config.yaml
d_mlp: 704
norm_eps: 1e-05
grad_clip: 1.0
steps: 4416
Each number is 500 + 40 x the weight over its row's rms, rounded and kept within 0 to 999. Layers, rows and columns count from 0. Numbers have three digits each. The size before them is the row's rms in percent of the matrix's.

# layer 5 MLP up, 704x256, rms 0.055, rows 331-402, columns 0-63
097:452499516417439539431495521429457401508489487514487505439480518553496554471448513525462508465495497476473549520499535604475540427545556486440408513519551512537540497524469528537579472490546450
094:447525478498536506577498468528498489479555523543454537590523466492539502545455546580478531463479421526564514558507526504549472484516562478438500483483475546500500549485550503514549463512471454
103:520557501462506513518480532501507551488590493462506550532514531514563467503502546556507474456549447522516571414478522461536539509494409491468540453414490451590534520554487521576567528511455544
093:505580508494418504477565483485476529493509468547409520511434540491436547483457530431549500489549517455453403526552510460483516540485471506536474579509554432473535397430490483532492494474486494
105:548446546519534466495469488496490499599399527524506496498445503556495479453499520529452470430476422537470490487524471456459491468557455569499445443525459520460562505488439438495400465495472464
102:477474465546499482477574522474400496517524501510550544511489540424555481486475557541546561543433568535542500484470585480499458506522481454477500479534488437453459548611499531467507497548464571
095:474469503576459548538526525514429476449533464568484443489517460443472499452517485482492577515554438568505517492512546492489502500505536510497447478467514516453520516505521516451562494493531530
102:507493426493527491475516550481580558523569515523472585426446496569490464413464517463462530570510499547480468491409451512479491509440501492543494489513498469494532459492489503517502510523509508
100:460498483536468545463527449537460535442455521549502519484493455462537531469481457510468569479533543505566482563548461497464489459504567533544399569424555506448451488458522545599528541549463496
112:438543525463519485538480478548477530503473538498528550447532523486525498467460487567509512577487521503496483432404546508481479494513521563470475491589539499453497542444427482501564483471530550
097:519501471564516533518501515447474482443513480496483492485497469519534534453503537466502479450548534444486524536474525444500466541590537503564466493491506458545487493521516505532491523397489446
093:529457549519447495438487530476491419441507453494536531489520504435511543607458592527494512462526550484464392501463453449512439536490479474477519493531526583544476472462536556494497463516537527
093:554511515484496531416584534488541493534573511492485491484452583514537527519498508493484471511507477474543456492481515480613520503498449487505547446463473603452433428541449500535471508568470483
087:532494546512504497538465474447518482501421453545458477500552502518537498600583514458502533475500515541490490489480436563610440512463570491543465498485500537462530468464458526507499452523528535
113:523488442514490476538518489569479531525508503533496540561540498552509460547511525473532464443468419485508492446502497537464394456496539455514475514543482493482521542430538492472508509522527520
106:534531535432483484480499478439576465432524572506497484521421410506552513516535503544578504606449510454457489474489507498479592469457467499548497511535480466456477400492475509492491575547513476
101:503503566463536474479517448517488542514641535507497573442451466494457554528474524554524527490524591464591496506473462444480492545397501462536465487528493481478478538563511540524556507540447589
106:480521438470557531461553561485518494491565515576500480516554491521436481503515487462425504574517623534516488497538474383518572504437497490441444497504484498529502549430502502493479463563519547
097:540477493523517493466474532523544450542577511523403504422502453580498546528525525429533475483543445502483572614566537544482419460565490537537504431567515585458521451529500521520496522458496522
089:513494527467432483521468523509486469463451518482477487504548515521553556518429496501522531391485536455561564551515546505548452505451509487464485567504500564448590524514469480475502540480422522
106:437491567483548530504545484427470499523444483513489562525500493532497533495535497440499488573486568525448469497564471410521514524450506563463540491523567510513551434459425489500393494479551469
099:534506459511527545577521520480524453513411546544506465472488547384476470490557477442465506489504470476512539503525432585559475491459488532504431471591434590464445501511521442458485490427462432
096:533501509501543447497522390507410443509580510511517493587491505534528405543464510477549444554529457464522560489522551494455487446494473508498498508540470474502462414529544566476512546464549547
101:526473452463550522471528520512467443523465474381513583445510425500493520450485530474504506483543443463484500566465447429509513515490452494472448485492498576506527522479541526509490487477538464
098:489501498459472547403503510541547487533441528504490486549569559528530491423433459565536489505426523542518474443517509494504491579492539565482604445576447561455472480478508480521501536427504543
101:490521479487512469486471451573607511544412519505511546498458521530494487513517551415479489469491535485456505494503506485477471456456453485512517522513487500471520441453505511595525491504500559
101:469485492479584528536464480498572494508472567529396544472474558484486547508493545393558435503462471525470499482476463520553499507558548507518445518524464531509499484449497447508575533493532526
104:523471494475457427559507480496409497468508552550491466482518512525511527472459518482530408510477515463498481503474556475457458470359533406545482472458575456479535472518467465509479510509551523
105:518470493483633517577525569467527555501557510569512542512506545504490406469478457491425552482456479457526518551522494477426546514493440585400472520428491519502530448554533556536580533476532487
100:457410462486445528515495526516535429469515531467464514521473478506483506462491531563500452466450537514565544459458540474498548533504492407499529483458508436540524484530502499466422477537456534
100:483493512474538477477517570497533452534447492491476447514581402536494491533468553497425496529534538479553390518536481453545473532480424437421549496508522457539510526503438510478485497513547494
096:492525522522452539547528441532451574502493460452568487499517435442469560542488546455483502466459406506509578475458528548515572476469492470474474505430535489540523489507525503471562448504540475
099:447525496566515509520485509512520543500454484483530491467481540530517509493521516516467521555510492497469513527480484474529549556540592540485504521452569509511571525407503480435508570509523562
097:456516550506511532504430485424536555441526542468472490517521521501480470511489527505515514519463490530498543547518486508518563509529501564538530503496547505409510477511503445450428470520537508
098:441508436537486502557478489520461494456533512520472518576463565561486517434485500465477455506463484521515531448534473547565489505498424469532456562493494525483477525476479464514618515453508446
106:561499520473488521528523440463511483534472482534467479481484507450454513464475542500531527458478429491493506458502464487473491526475461514573483458505459492538453527474505579514488531471466506
102:467482506482521480550459469527458579576481522448592566507584500472529508511422438557461435470504536505457507498523460501500464494537510528533471438511440480464547580539522508508466441479571476
104:576497525442577537575454539492454545565519417445543491435552591530497555483475541504457476499513428471494559477434489494482513522572564537487525440519484478554502434540499494440520466473542489
102:499440451450485495465560447491464527524516435500461502523485553472548529484517518577486455515500452552595524521476551463521515505483552431497443464502522491520492470539506486553456458531529426
096:476509446557529444465475545439565472491504462555453459433456438510520537497524498491473531475498540564426489529478449476556509494427436530555522508517502497456510467601454522459561550464510438
095:487514464462540510506479501517534531462544480483465397532519512565540451478489407441478414594436525521529477467460539509500480535443508473472509570500520450447482459548456535472510526448454470
102:503623602555478482546436463514486493502435537563515507533492590466482502501546485486475514533539507488508490484515485504526490525507564574534547465499580444466448511525468419548434477547501433
099:464506506490504451495499493529489541493537488374471505588506458528520579487483525513546546506463424515521468488486406507585505507501527504521509511504440460485481454470555527434495520537464528
099:504489517497474504542543572534534545494577483456517518502436519480474523522542505539449453499486485541522488539486498513501479491481521517372568482501514503496476544514491491449539473506517525
100:513515440502477480537466484504458440384520548503466558489516488471560445502560498517529539481528509455451430462438562493512478568470483580479493530472534435509501411510512495501517501458481578
093:460483466555549521577437479497501609478538574519452455537490461462495464538502462573548480512453523526410536462468533559474508523481480494433503461518463506536484559438470508458415538437559487
104:460482475440591498445467479503449529460516535478458548458415533484504511585528507531505530526524527370487478503581489500497548484465484515489514543557530424468496498495437529571465464504543547
095:460498464495472460411560510476511492531460545509472526510533480486436523537494540536458469511492510496570476515457487507505491470508492508467521521464548439534506482496478476501477603518499519
103:499520523485530532524484430497591535584476503435556481440492531476489475505519458547507487528479504490424427486534522434552536430480469437558507482526453492472521510528542519418518540513481553
090:508501431458460516525523499474426512474544530496548448506560477484514465470547479499551444505516471461446502488498489474415543481489502526546497481488507433499531616495553501494516530474433410
104:562474483459518448445490493506564480498537566518555520511420535477444533459526471567490551520567464552510499452478525511509480516423491400573490490463528552442495436536523583473500505503483467
099:491404527513512568507584489497547453447505505511529489574511497514422569531503533521469556497485481509547438517550526503499521495511498516560485456480510473525413517595498510475572575430501568
093:539487481445469515444524450555427490542632459501546523580474580485512492504448482507553473505527522494542469552511475467494456518454590478520440513592446509507453457468485526425531528520516473
102:530547477407473456536512511511482511471476546524480472540509526545422555435481521422476520472524516528517502551459438497482442558475450532547495552479474531427442490602510534491533435495522486
089:473502592551488507548593449506479529553413515537517460561458530493447472471498476496450521508583522569585480522483483517531412492498489500534480483453525445549535425525495468415428552509402435
103:555487490562523526472584498514494494510463455500571494526473489444538573514479522514534420493467495494483553489535551509516512478612516537460515570497477516503507502534502545464541524407527496
100:533490516504479467444437454563506532499538523431511540482477478535462487526472466516539564534471614464542543521483496520474480511499482446534499472543517447464465461478541497532537530482488485
104:510519508483567511539495534466479484473486457473509525405543460484499502506489558502475526582470465465440478540505456541537493533439474470446568420504431520497457503527471562517505482444587505
102:548540457522499481427542468469560559482503480478475510446450453507475440573437498525489453534555542504506518580457444507477447491451528495540505521502523501497474484525574456496596522473483634
094:397458545512522472554503475553522522571492511532487474430491444448479477565515514434504483495522514537464551575535498498529513503498517439498523495488500534516472571576469433484512527506467543
105:510527510500540493564577527499521525501483493458553490441519445486552544469444507495570520483404488472530534445524531515422511511542537460443546589514436506491512533472530478532540521561431525
100:521557494500552517540530517563473432508504464514519450453523540492507493492428494439422481472435472438530579445498508551509409541509523496465468557525503448510532446408482512557516545517505451
106:507554525517443478569520512472493503544497497489529502497450517489547510547496539549552485537519444512561424491455474502453465482508490506450487476497512494528483499441502494535488495503365450
096:463498542500542504459487436507475488485520468498453467448529454482469406538541513495516547562536499501538534503498468462491501534583503543460540438501477480498465533502465572568531573497477460
100:548558503478579556596526475461531535473445558425420507479547479549502524493515534533511526398431445572497502524423463539489520491425526489524452522499518533593522516450448505494501467426543540
098:421505483521435466419471566504503518531470511448503464511475529537492525401456511426518470510479477478492544567450481490563498497514515528515523525529477531580480464502480466463467491510507496
091:489458548458424521535526460430444574447537543512549427546501419500516537554620489509492525464559467525469520523489464522509501511488467578440475538542454476503497584555500575438488458480534437
099:545556445491551496477457505454580464451482504473531516450527494530471507498550521398527493532544456436496571534535499437519467522438493436517462449516514562530564462519502590475489510542517481
101:450500556548538514545447497451502522498478476507441505578551466512423559480444462502471604483503536519532528529462575472600526480448565400485515416572487483494540523517503498523474505557442517
103:513482485524535511539505469488568463516484506494457489544503618517478515498474503474513483541526509505430561477462439478490492450442463446505503520507521529473543487528515512467433421468502449
103:472523561493526413467537533471493534521562467546461560525480506482508484521555425571546472523579534454536461499515504430533531417422457532503513525539552523515490502587472530556430523464482485
108:473480402521525442480489489450492474533542545498459492454468399521457519513476490511461519436478510534516483522498472445502481462504508442440490450490519455499526448458446472454497546447516378
# layer 5 MLP down (transposed), 704x256, rms 0.0511, rows 331-401, columns 0-63
097:568517477507527517511500538553482487541512521498503539458489535401560491502475562467482462427507483452500514524516585446647488497532557456494527476531465543520536486511498474491508405535518443
096:487497524530523486504497533474536535538533529489495489535459431445513474498540497505462477467479468456518500460468558413467564517479535482478532460466464495446531478459452495422476506509470504
107:499553591520489492453483567496510518481476518475536446505531498531502468567548457535459520415535484522534504466495457548489521496462477463484503530397521523471480525529502493453489447490539396
093:481435504486524482425551550456552485521467499472492496496471485452527506495583461485501515504520471447453462521444507483617529527490544465508482483499503501529490463512420537505445470443528532
107:533502415513566475469526494469508501486491488518552444463507513499449469491512478423465456527514472522486440514440555453465461526495551446489486476502493456465455441468545491515431471432429417
100:512544562579453477440443474485399555516480475500426447524545500499462558491497522475552554544565513537417543440526492504504525560542477550452535531559529522529486495484521493552450496540450506
093:533554443546506454501516464523507493546498391520477566519557483496497577539467467513496499499464547474461391493491473492445502524468551471507480554531466489445516444503529499573431506477452437
104:537484507505504446521507467481483504559571483481452456527530457526517539500476351533536496547508511458484520454477485463449435471485523555483434542479517455436499452541567539494492530491472542
098:528460481456495518615450397525532518508443470464538523511476578505514526587576539499499472525472507441507468461496538491484493484537516502516498506524517418522421463512542505478507517511510615
109:482528499467503476468484444534466475519477421487520449488546475550511458526481511504529466527478420537534588521480525513527471459533468510459543531530443592569497571480529518499561602462522469
100:541481534476417448437525504509544465417499517523539414496496491486488533502531405496517511441483483597553506490444514457479544580550482470522485544430507415500457508501440483464500486472510540
094:445473545566523454549544480464553494445517493529511523521569495504520552568527553558493510471516546572503463460405527441507451451528560498472505517518561494510534493456451488485473543422468459
094:535492492488511508466569510488488515543517475480542467508543548524514502480554481540531499518490475513558490548548464443451534546427507518549471530490532493487478415582464497439367487534546496
087:450524514484458494511491545543567470529445555517574537535451492518496506471476519509519475477470508529380557469491499527428465466462504523523479490539483502487488450552416496526482503486472580
113:477463459492440510554521487510451552552538505536469430438478482462519487481552438504545509545520444475446489526495492594528524461543498537562543478530474503465477511562538501429546520512503438
106:498496544528475501547532476520484554552459540541433517503549502432575514455504544467545477511527499534421516512537491525574523501515485616435534462470565523498482528506568518544532531557446464
102:520485497460538478542535462510482450478570487513521491449454540511514486575509524499481434463561478471560553489468615493474537612542469514501453446467502455543552544448510545468527483550503476
106:551422444504496506508493537491518447518419533418445516470581592509538435496450498531532493445502474544464502417494519524580523507507462514453459511515470525506526431491540491469485466515482532
095:453531441479526503541485521547547490488494555520532544393501509485470562509462508480430553485463475515445470518491470482515482528526527538547483423455534546564461440504512452523554511527454478
091:458473497490516508545477559530533452536434494441495505434490471520457580516448588502516448553477521500432497457505546506580467422431489500517576503526497615485489464468474580537494547455500527
106:485505513502441530528507428517458514452505587488485414516512527522469512529529511482505498464473429516493563560491422518507466517492501452566482475480489492502465477521453515509493421448512518
095:462478457456441445514495450523535491484588512472408492490494464485528517533432606516542501430555459525471523497502528526471576492499442509496523553510560439545509448475524432510454524520562526
095:526541431526504492492445479537437494517492558463497488501447459557524402431460395499537538442593531562577452477500454519460505518470528457497495470495487589479490499426481492514503588543574401
101:546527482462563544520464500495522551506470521518531438558520502478491531472532324474479461462481504512533525461570578514450558510515529524518523507498482450533502466454502430445536437556495504
099:489419609476517492534480433525485529480495482561531526548486529507462519582515621446448484477463459500506482509500560430513566480465432501468551417484510439503471523455443464435442471436528517
105:495506572481560542517461534517533500494491462509474458509493453456430449517507579497488462480456495415517573560427421446482492548511495443496446518440445520441523512557480482473503465471488503
102:457479491469530529481506563558531499543454566489499454501504518476554552516537401447482490483476482548471554495463471461549498471499577436508456547557415535539509495452494511537593541476520467
105:528472556461484449449453498550481462518481468538498563525479473501484537466496557461462496535476463560557543553531481574540468542528470574460432470496495445490455556474513532466539515405523450
106:502485518552494542484503536483523521558441486489518416486507546543542527525516496471436472418448465517433519516451448526552443542499446535483510528544464528499511490413447501473506484500510512
101:485514562519471500521524512454489576483516425517497458487527506467497490506478409465483482536503480433463496548487518577527464529516486471512553562564493537513575494480456538480474558506491435
103:540500499467471447532482494567451472509455474551520416467463507561511452477518365496477486467529533541463452463511478533462567512463507498483507586523505504519513513467451486496501481524484533
100:509448498452522471557422528447528500458533489532486548491495548546455593458490600491438487504522562433530447477496497508441451552461469509509534441534522505518543452515526485471441555490513484
097:509508571539475468406531601465563454474525479468459501480483395557560514503453460495501482552466526494502516470567444449493499444497481473496530504448458509388504538540468495539448471557501473
101:523526479569452552476528457501466563552565462523439534486467501486458583529515509471497440481470557454497495532505504444517393540493504441462562513486476535533508425530495536485518515487461495
096:531460507566424519478468451475479437488572459494516553511474518499563483476513470517429503458485483523445514515417561486539497446471526565527473523545481475487583548464526486577445479431440479
106:398475483531465484444491518554527531476567527510420513526504513520444512487445467508449485566471539443462573529470451505487480532508622546469471483479512441480488466571496435489568499475520499
098:445514459458538510470464519440543432504521540488507516521463552515502508535488421564490493514494552454496462488568449469578537515489502509575488572494496547492474527507500531534476539491482469
105:526551544465428445495501537439529459486513550474495478457519553517517484488485439433463478461431514533544470526481450536511480500532452466523491467465509519533510509454486558516486505545470480
102:421556505576482520495500498466557455444514453524569485484479585469484495516521526511569505544539500427521471479561522412540527508489477520489488576558466554536494543469516479488552485500544454
092:531463427558529522541471564485551561479572444551463498474434490456528484483439435505492509534556495481539489475489481450429593509514486549523495518519496486491524499546522482544516489493520449
095:496492505485526454567531491530517489474530472511468572523464528529562550486539545533507433417512467474501523512474546440599541477575461467471524463428482466468569521420498514426487491582449504
103:488460440537484535462484501523597488572541536486476540526532440521514461439511552508525460468473460556536480496549526415467465467509514434530456498459519446462495551426463503508510499484444529
099:430459444536427531501470476481496564490465451378554488533476477508456526475502435565511559480506569462474503412524523525465472559456464475479543496536517485512565448505471566470448486486513537
099:472450433499493512534507511495472528502579524520486450539454478487510482455531483454511501469496455459422440549461501477476505537559455498552493492462535452499532575505474512541467570457527513
100:498524466472449529462448479487548544549494546546524535469450489484571488489528644490517522611545538454453514542529413464528473515508446539564541583452500522497464477510529471525520546484487574
097:541470457520501496518505529558486499482532551554492539532513485518527526544485573477476514503464568562449468459482569523543538501480528449478421442532487522389494556555487522537486505464525471
105:489471496530448516508447501564463487464503463517555516455562481554506429493540550437534545497508485501478553480469522588451491511480568515475494526522465465543506511435505476470515491470501457
098:443481514477531514526549437523532494493426510539514529422468531447517543449537468555472469556448443462469476544483525484518518516511547537489457521539551519539480530487476503504492444511522551
103:440388492493522441537553500506525496525509452423481457531577508536546448473521410491528489566574469499506573449515504504444540567542517563534499543515450503504591448440515539525507484563537535
090:525547566484505477491417485506503487452500428474479508501488438487542508511520473473605484523518472502495423507476543516454495506507523531570584561475503480516490538509482506501469475553555418
101:447561512454512479509424489452449553528496530466467488464446467435434591581473535496464562466496558548520529545495449544527460512424519513574469441459533496542482483458442488484480517491417502
102:586497457421545504480452504516442452469495480470442481550537468456432508456492445484509485548527456497454521467554539571560522533481513448461511492501516523563485509506527507482453457496535459
091:474463489492470527445466546507466531516477553422510476512494408501509521458553460460496514470505494567492571495552464433463517502541513469468447525494511450452512491538513482444498503521514424
106:475537625506526484605466479423513487460532433525509502412486522500546460516469566579460462471474528462454545555541499503577466425558454538491456534547470538506561526574462501537500482484530498
087:528435457491533557506500473510496448549516484479511497524476488524484470414408477511470457539535515546472462515513527447455466483465463478510479484511515477504533452527506525527527477462549454
103:491485526523463479483507509489482517542468529544495610456507510485445433608499416517510499534517490495527462493495422531493514520512545507548517565528508562470464383572492395484538621460497549
100:530488550464449476490494542526522482466532560459453462445506491474492511533462585467566551528591596518450482511502478527501511539500467446485486506545478503474505448473520540448504539488442442
105:544495541485519527498495528448466524421473432458539512465561436490495484533513528500482536486524516535511495411522502497491531470505484483481436522409548538584513535485597507440547532474512465
100:503549567486503493508448498514500514526564434466488537514482475470582496462516532513551503422461510510574540527534487539484519569436501465528519492510564473497459492507486553538479536467521457
096:444449544482536466460505499546531535503563441552475482541566469494573458526485522511471485483448489589526533489516475503534474500489573492445510511478426453471552436455430494488524469512401514
104:482500515481570585451550512454471395508541439518463541461456514475494562589459466493465469526507503502568520512502448484453465461409524521580533514506539495572454518488523505486503505526529476
099:476456446574447569490542479506557533474472572401511507500435468471518455440500529535501576530437504504484433547507517539529522450512459595592487433439583479435515488490498548470459544448550484
107:519573489446528504529501484522519406468490489467517466513547560489507494505516520499493564402502506458494457522467525553534488542422571474488540453473478493508510510571498567526403484504467504
091:516567546541478496537497534463500499541503522547434509435511531499483569514498503524555539494463452471519538542458499502575477433483440557500488461439539523511521424521478440498471486450550500
102:466470547532508482507528536544525546607423516462464447601474503510511455524501414503499586511564495545480435480490525463494503409373541459534555539528476527429498436546527514431447472527484518
098:486416539500496491546494556508487514469513532511488445490446507510501507533458486555492484490546529480457561483486474507498466529508463515517544537534522455438553513490493517490506491547464479
094:476468510532474489459467503468508445593401502486553546516444527444474543485507623482551461506508470440525452539530553538577477514489476521539476501490492482515521517488491511418495490502471497
102:469502436475500471503426507537511542395536486487483516476553522482475500470485389484458420484514559483414484601470436465383476518442466567474533450489520510445480536447442427583524523488580544
097:531491517452518457475520514496477531548556535563458479569451503481543527449508398475543456579460462509520488448513497453510499575528577503462508548529485513500522488487473512525474561510474452
102:470523515525504507501476490536469571507527521488504584473436529479539412493473443499451502461486594533505560552484506548484417600521548539440502612531534485502498473431539452509471431509535534
103:543575525508501499500415541481443489494490559488523528489495542539461529475535490479538486545467452553509511474440541446526513526489525538456446468510517512544563507549570550462524498587476481
# layer 5 MLP gate, 704x256, rms 0.0579, rows 332-402, columns 0-63
095:460457530535471473469518474475490544434452499553436481459465537470508527497602481504491497433503531447486491482491503420448508495447438520528523525534522481552566479470438505474530545452458483
106:485480532525563443505502492492561530492424486565508518552521490494546392449475536515428528476511520590397451426530435463472489494523489518452504504536452438456503519476475486573528488490483513
099:400415522446494456502445520555588537397520531452478501446512528476593466535561509522524483506435514513472490488449479578527473439490535477469514369521474565488439543521510467503438426423519468
105:500448472515452478546476485511558504404474505480518513483505538482491477519505510560479562460546473463530491469538430506543490485451395587434482502537549528427477564555515535512501594435525456
097:441510471525498422552585552487476469548461492521506547516491515475550487468467476574580549495477461511457557495462529516514448535494516510551557447482546438481498502520485442512521483469485488
100:497486492521471531524518467544504516486519514504472506432462471448519529494500504507546507525532445520541510522495531449537535501580516552445462462501523526522542541483500538474566528523581552
104:480500462523504487547539555489600478454519512444457435469477556492579472484563484497494485461532434518444372486432496534518480494500484478466559465490478564522464516497519519509473489423512487
100:547452494520497511454562454480556451442523569511522504491517583458541500539550463544474496439565503482432509485538493614480515496492493530542526468518519514433571523553525462462441416477549496
106:494523490524425482503480515462477515423498503504496549506478539486528482493523512563461491470428475463536532552493507522525468506529584564523497519531521517457454512475487571562514547514513471
095:548491502408473512488479525453572450493515510514550538451479520479535454518474510527484515512483527495477494536552488488496426451499441485423516445505499511548418554515543445510520535443529473
094:439488500534503443525554503514545528506494505483515468463500558515571482458568424510498468495481544504555574531527532566505480469600583492470486471520487476443513514523423510596461553466496510
104:528494501414476538441566501512503510532542540513471475483466591541556518539535531505533498560517437400499439446473532528552519514549510472452504433499413504513494470520489528490474518468456508
090:477502451502476459507570518579478469513542527487538557487511461479505520451497531542485485506460567410466477470473557487520510499459483514503479455491494471477478492520467489560476568484455520
106:497521511486502544481550490518498528499540499605459455572460579529583498509511508475564488559467518422440483504484517499469440500598573538456458466510499557474433550486502518433512475520562542
102:480466556488550448473459536585472533481466558489534529518548505412483477515459489490467479475559531428439493451497524459530526470486478567470556405524454533469532531497540492513512528524538480
102:517511607516469478474509532555484471465548530464471477518556508474501528574526458503443505494510570456529444473515466552481486570516483512501504527548522533483456509516444473466525483475531491
107:557534513475490547570452533528539487542470446462463503531527488508502555524531514525482458551509460482431494535559485511480451483539516515474389459510499476462479539434430501636539480463529528
096:495423445539485505422501496552473550492466562510518525560483524521550459506536506590487533498587470514521442527456528571505503494508480471521459511475490510494466471497525549530505494465528480
094:457480438507556521526544487496530525546458606463480529534490462523467515525554520484480541533506504516464445465503434452418511505439493448463490467538454479535407492468528493525488463468509509
103:488510506498573494551451476475508456535479521520488547474462489486553459474447552498461443457412500456522502487524509532591411563563544505504449479479475517478466574489540490559505507500464499
099:539477503490479487471511504458521518443542480472484489534459574553500441488481477428553481449483498504530575515472426496470537517422495530518475518560453467492490450612483543460505492516504477
094:466469467459502455508525448502494441398596557507518498526517535564540493464556471478561461506500453456488535542584575574474545526458443615486541466536493559473524522577498511492568436478516555
103:490464486497420514501553465528458433481568500455523529512484497532505488533460627535513481449487513455428455520419422474502454513510515463451420487497527511456465492506451612541478522461504544
101:509474528490556485568544496479439571440555537545481507529458491504486528549589529474522521451578467515450471478466500499514517471502496514478502459441569514413571521517510549431514416544504505
098:509410464491525528546458571550478489500496532562515547495551504487549535507587492534573478503515534497524467543565523532529432424490577462447524475438441548524548479457552519567494516546537474
102:512524529491441426469594522547494485478552497501582498534507450463549481547545487549506574492522501533501458507468506522508425465468464503453551475498471513453484504523487524533460536480467468
098:523513519552431521520496509409524521416511548517490464466501460404552572500555511546451533424530509479542421530492531497525482485445530563535501466550488507520474585596518494538431540432583508
110:481545510521503518570486454499542546506476488522495538528515574535547550487470560538543554561528533522441508522519503475509534469470491461495493457468499520493426459515559505579580496528538550
098:584476503469418432522548450541456456490466522481494476503529504514506451447446536489522488546481475431513475509418446461506455464531460532540524445484487474464514496423444531548440494530504534
097:556541487466435503470510567595451523501465456549475424477548601511494483439497519514472504506436465516484476489499514569434489520498521522492489519398522506482518521454450453501511592543441472
097:534414529493517480518496494535465558549521461495506499494506505507523441463449531483430493437442482400494492571491544560513445445520460515432428480517522521527496561480480511514381473509487465
096:497437507515437467503490466517438510512504442483492518469461446482465457563516471473537547490501521490513433491472504489493494475507581460499520571447508534546496487524529523494430539427465510
099:517478430509471491467464449527515495497535499452535535490490511551570475439483552549474465441604470498499532584524506515479427485551467486519488516545503522543525574437505465530486457540455498
097:501464510504437558477543509449517482538496508479495529532502540513531508506530446471525481454480552461532491536439525535451452492517511439506504472520525469489467583488424462504471468478479480
103:504518537515490512407530494514427475500502404452492504498503509515519472433450493458494532457453452511550516464457487530529509460496535481423505448493488509522503548493452565561459536491471491
104:496544541513537458506588521522503498429526536568468518504471447475492567543545496489563483481492522623565493559379484518529498536468558500491545519489521502500499456523495467505515546487584524
103:518421503551534513549469543473458531491588490482558543460408548508512511507482476496506572469498469452444537489519533474494468434460432486439521445510553467474512487524502513582447454461574531
098:459510521576452489499495475460523509480523531530556477480492462513471503482470545508511565459479471445503424495483480506458402464549533539519517548476480514438547548458585455486518491498489536
098:405477439521506467477528490512549498457494509446452426409522479517509504452555476472498472412523506502489446476539498567563536489493466499535503528512497542491470480516434553471514500496526428
096:528539546525452449507524522438435497507462550543456589494460510502439497558523565454518550449493565483524493481484405470526464475388459553488523519554485547513521533551458505531433453456570447
099:501537442462440539505442492543500450548488539531537475580514534566516513465475494479388520454536530444499483432505435544446516524458497506526488495541509489518487504491495524531467560538451490
096:467489482528444465469482453526507449491481553446415529479617483475521508563525549507462512523431522520608516554430510526482528540444569510522518539576522488465451487483486490575458548513533538
095:467474538500491536478471487536509469489528464482537542497464499498583503510546507528487508456499526514492463448525528497451484437425508467532487467434509455471499480420473513468526524513511575
098:475463478519478499423461522480550497496579588569532488481485559524461505574515479543492488549543570528472528530562542518549529398480453496537515431527522508480504536577497495547492524472490507
096:486489538474431485518553511566551463497470510513557563507525521594524596489515531440433529507492553455515426504549476469519479504523578501536466501559491474428520509547543517543583468515433513
104:520468459481458519518497486454488462515590504492535523482438558536474453558567455518488606552392495475533467523474496457451447511490431519467526439500482569513521545543442458563496504514472542
101:539472564508545476586477569491525484482540485545580480410413547532482550520488497472499563454513519503451536501565559534503474455592529556485454523509434557455532507558456503494520467395579516
102:540532518518460403501542479448549445449434499482487517525549530531459504555523516460446471520473517509453486520482508524500484457448499472507457537588497460440436491509535515504517456479486496
094:474413443531388503531522457523535484516478510510590477482563470468511499492520535450521446488525512453465477508496493486485472483552534480514497495540510465399493536487506531476511506436500459
105:522457519539529485479442552525499447527483499491478557481443602479583463507515519500568510524540473531540420473499501462517426502494598500457452480515526608514449541456515588551449505522522485
099:452465630503523541601483470483469487516519483510524533514488566492461499430482515446574551462534470457463505511550464502543504499519484542522469447517504578485469490563465520465528572522536517
089:541481529502470507554565452522545482554503486578520544490491507541513513500428504520528510593485517538500505542559502493474428516480515527507404433543487514583521625446454507479509518481542534
098:460502528464504509510499473496469523363470565530529485480583460503471511440510491425573470434472552492475435495537543457510476481443517459531516470485508542461529500555519541484503381518477554
098:475470549552486430532564509545541446472454534547457474508483582439478519484523484572458512410529525545543488517481475505573479497468489518503471516545463513492583488504507468435507527524386520
100:541459437454559484408484467452447502535519532469501504503488507544568496432498491467439436521523521429501601505560497572538483513567565503474533486535469545457529620487476522488525546444491470
105:480562496512428527479533486493558525480490546487480452510449471582581575551508534532577524566532467477459473509460490523476496476484513425463481498496466455488571506472468503505497526423456564
106:585435502462557493463526494398541502503531536418544505443524474495532471536505498497497491469506497489492447512518479527609518468535476471506491450493517580532467535460473530548447531532535493
096:544497483497568559539554475537491519496453447459512518500523601548520475539490475472493519497496473480470490502472463527451418550481473553466476558518461465533480499437481516429540537499548457
105:576467477464470486461531537539465479423520483528442526517581524539548571473545517543507513454440508469511473474472494500502440526524534547423503505508503500485517448434498586468484491500478530
104:551556525563508536526478502535543473497537485498481562448514495446492505554513501564471435497500558492439546445542523507446543490510462435470520569590457511449488471573504504543502507482476595
098:536509484501534528569515479473556450497582445524531531531564580563455505485542512478469450458542521473555502515471412400513534516515561446464451535472471526417511470477439465462472480508393461
108:529454483470470480503505417435494476384492478526577490463504532465487516497547479483534485404519495503517527533455501535516446452496545431466533555519435599503473502587458542445462510453585559
094:479499453507394476470475528464552450491594491525512487532463526504524471527473543509505507519562498503459491575499542417455477478509490530543469574574470462482546482466486494547548521533526548
106:504499544466554484568499474501544497445484535465517479467522494535502636552493576491502487417388449489506508544483456512513483544480478485464450449525452531524564593497493510557530492465564567
095:429533480534554450546499556453545516569519523530517513461493485529410511493468493541459506433543434490434504546458515511550521495491555497481473531471468500502526467509497496506553520496506506
094:502510479549531490442497530544494498443450610596485531483498585485445493483439489512510538535511547453518467534539526482501497454480522490567567462501543570462497500509448541530523480503495492
098:529451510471474477492486518557545542504496543524472461517437548500522498529509503489589517503496535408477487522506557491465494486515507489557449439527509434540550429609561562464421586421474585
102:468540519451433450492496532468525511482450531551523487507534577476526505481534458457501500457518563501500483519417498559505482445512564502500533561523525513494521491498416453504476472462470465
103:502469581487506414449454531482461547456506473535567495496511519439448516434541485482435426513496614446556446506473445511509477521529548490441465489451451447505508532441463492502516491543454560
101:476503560474434488500605465585510509482503470484481549502452571487484475494497502472533439441517427502523539403539519514498505471496455451524528471467442504518459471429498553463464469551407522
109:397486586521526469439519484513507537460474566475496511554543513476525527483519506408545475458516490514552501545475481599590465531481573548516479500509545585475532601509406531488449494503460460